Part of a small language model's weights: 11 layers.
Each number is 50 + 10 x the weight over the matrix's rms, rounded and kept within 0 to 99. Layers, rows and columns count from 0.

# layer 7 MLP down (transposed), 640x160, rms 0.135, rows 11-28, columns 80-119
65 51 38 38 42 60 45 46 48 56 48 44 46 42 53 44 55 51 48 46 61 50 37 44 65 49 60 50 51 38 48 43 31 35 58 37 60 45 42 50
50 53 51 47 58 54 47 42 52 54 34 32 46 46 53 34 49 50 56 58 53 32 23 57 60 49 47 49 54 68 47 49 56 51 62 53 47 43 45 50
46 53 56 42 35 49 59 35 41 43 62 51 37 52 60 66 52 48 53 65 41 43 44 44 62 47 41 59 49 42 61 57 40 51 46 58 52 58 46 46
57 47 44 46 63 45 54 18 31 43 45 50 53 47 47 45 71 36 45 53 51 63 53 52 63 34 48 55 55 63 67 44 51 35 53 71 44 73 52 42
31 50 55 56 64 51 63 53 49 60 45 23 69 39 31 32 52 48 58 44 53 68 40 71 51 67 47 47 47 43 51 52 52 58 52 59 46 54 40 71
49 54 62 44 44 36 47 47 31 57 53 49 38 42 55 70 46 37 52 41 48 42 49 43 45 50 38 21 60 59 61 43 45 49 59 44 68 50 48 39
41 44 40 52 47 50 45 65 53 54 51 45 67 57 48 55 53 48 59 53 53 51 73 51 36 60 48 54 47 43 73 52 56 54 56 48 62 49 62 59
60 43 34 56 48 60 50 52 71 43 55 45 56 33 56 52 44 62 43 38 59 43 54 56 53 62 63 54 36 60 46 36 70 42 47 52 64 61 26 25
45 40 35 46 37 43 50 44 57 69 50 49 54 50 46 44 45 44 39 54 31 40 32 34 50 50 40 49 51 41 55 51 26 43 45 40 57 53 53 51
53 46 30 50 47 41 49 64 36 40 53 44 57 50 48 48 38 36 47 67 41 52 51 37 23 56 44 57 43 74 51 44 48 53 32 75 73 56 63 57
46 64 43 46 46 46 37 42 64 55 51 50 28 48 32 58 58 51 50 58 43 51 43 33 54 39 36 30 40 45 45 39 60 58 38 50 44 38 28 47
59 36 53 52 59 59 62 42 60 55 49 49 49 40 58 37 53 55 48 43 51 43 48 54 45 81 55 39 70 51 42 44 66 37 33 51 67 71 60 58
56 48 59 53 56 56 46 62 46 58 62 43 33 53 59 50 56 54 40 43 68 43 50 35 63 68 49 51 48 55 60 51 40 52 47 35 57 61 45 39
46 31 44 63 53 42 49 67 46 48 49 62 57 49 58 59 36 47 41 60 59 66 65 49 53 53 55 54 63 44 38 47 43 57 47 56 50 45 55 49
44 42 56 50 53 45 56 59 41 49 50 54 45 44 54 57 51 48 65 51 55 61 58 41 57 59 49 44 56 60 44 49 52 50 55 48 61 49 59 54
61 45 57 37 37 53 42 46 62 52 47 60 51 58 38 57 65 39 45 44 32 67 37 37 43 49 50 39 48 43 76 47 32 49 35 53 49 63 70 49
53 48 41 60 49 45 58 56 46 36 56 58 65 53 66 36 31 30 65 68 64 53 47 56 50 54 48 58 33 62 61 46 59 40 73 41 42 48 30 47
56 53 67 54 42 54 50 48 59 45 43 44 38 53 67 62 42 42 46 39 52 42 42 38 57 64 44 39 44 47 40 50 44 56 32 51 51 56 38 72
# layer 7 MLP up, 640x160, rms 0.178, rows 12-28, columns 80-119
61 57 46 48 46 51 46 50 42 47 59 48 42 64 44 37 61 60 48 43 59 71 72 46 52 56 65 56 56 46 53 52 41 53 61 56 48 49 65 42
53 48 45 50 61 51 45 54 38 59 60 56 47 49 37 44 56 64 48 48 47 37 53 44 51 60 48 50 44 51 54 34 59 55 52 45 35 56 41 53
48 65 68 51 27 51 54 43 44 59 54 40 53 43 42 53 53 57 50 58 64 48 55 54 48 59 57 45 54 63 46 37 52 36 45 35 31 47 54 38
56 42 51 39 66 45 62 64 46 45 53 49 60 44 37 58 55 49 61 35 71 52 58 72 51 26 36 41 37 49 59 50 29 31 52 61 49 34 46 49
50 39 56 56 49 69 45 58 54 50 40 43 56 56 57 20 53 63 57 61 52 53 49 60 44 62 56 76 44 38 35 54 53 63 54 58 56 43 37 48
70 67 53 53 50 66 43 49 53 59 59 49 70 54 37 41 37 49 52 48 69 54 75 38 43 40 42 47 52 56 54 43 34 40 55 54 48 49 56 52
46 36 32 48 40 57 32 46 43 55 43 56 48 38 57 53 54 49 37 47 47 63 37 61 61 48 49 77 50 55 53 51 68 46 47 44 64 54 43 50
44 55 42 62 43 65 53 51 51 34 50 64 33 52 40 61 55 38 44 51 64 51 35 51 53 53 55 38 52 33 47 41 56 68 48 54 57 41 54 50
43 54 62 43 43 36 73 56 60 66 53 42 56 56 44 48 40 48 63 75 56 46 55 41 52 62 41 64 47 67 36 30 60 54 30 64 62 31 51 60
39 60 63 67 53 30 35 39 67 56 49 43 35 41 50 48 65 40 52 29 73 58 55 54 55 42 39 50 70 38 60 44 47 58 52 34 38 56 35 54
46 41 60 60 61 41 71 36 75 40 58 51 53 42 60 45 61 26 65 57 45 40 62 52 33 53 60 48 41 43 41 57 40 53 34 41 59 44 58 54
50 56 51 52 48 29 34 29 45 47 48 55 52 48 56 47 42 78 51 43 43 62 53 35 24 60 40 51 37 59 58 61 71 60 65 47 76 75 60 57
36 50 66 50 60 55 51 41 44 51 50 41 44 62 42 43 53 50 57 35 42 47 52 49 57 68 22 50 49 63 47 58 36 36 43 71 53 58 33 40
52 53 62 47 60 45 36 43 50 47 49 52 45 48 46 42 47 39 32 69 65 36 72 45 38 53 48 50 61 49 55 42 28 57 52 57 53 33 43 54
35 49 48 57 67 56 62 47 29 38 36 53 41 35 53 49 68 51 55 67 65 37 62 50 57 38 32 27 47 51 55 51 35 37 54 66 51 58 47 47
42 52 64 44 65 42 57 60 50 60 60 41 34 29 58 64 60 56 45 39 58 47 57 34 48 53 50 63 42 37 38 41 53 47 48 43 53 46 35 43
51 49 46 48 49 73 55 59 49 42 49 40 49 57 40 55 58 45 72 47 39 39 48 54 48 71 52 51 46 56 51 52 50 52 52 45 39 52 46 48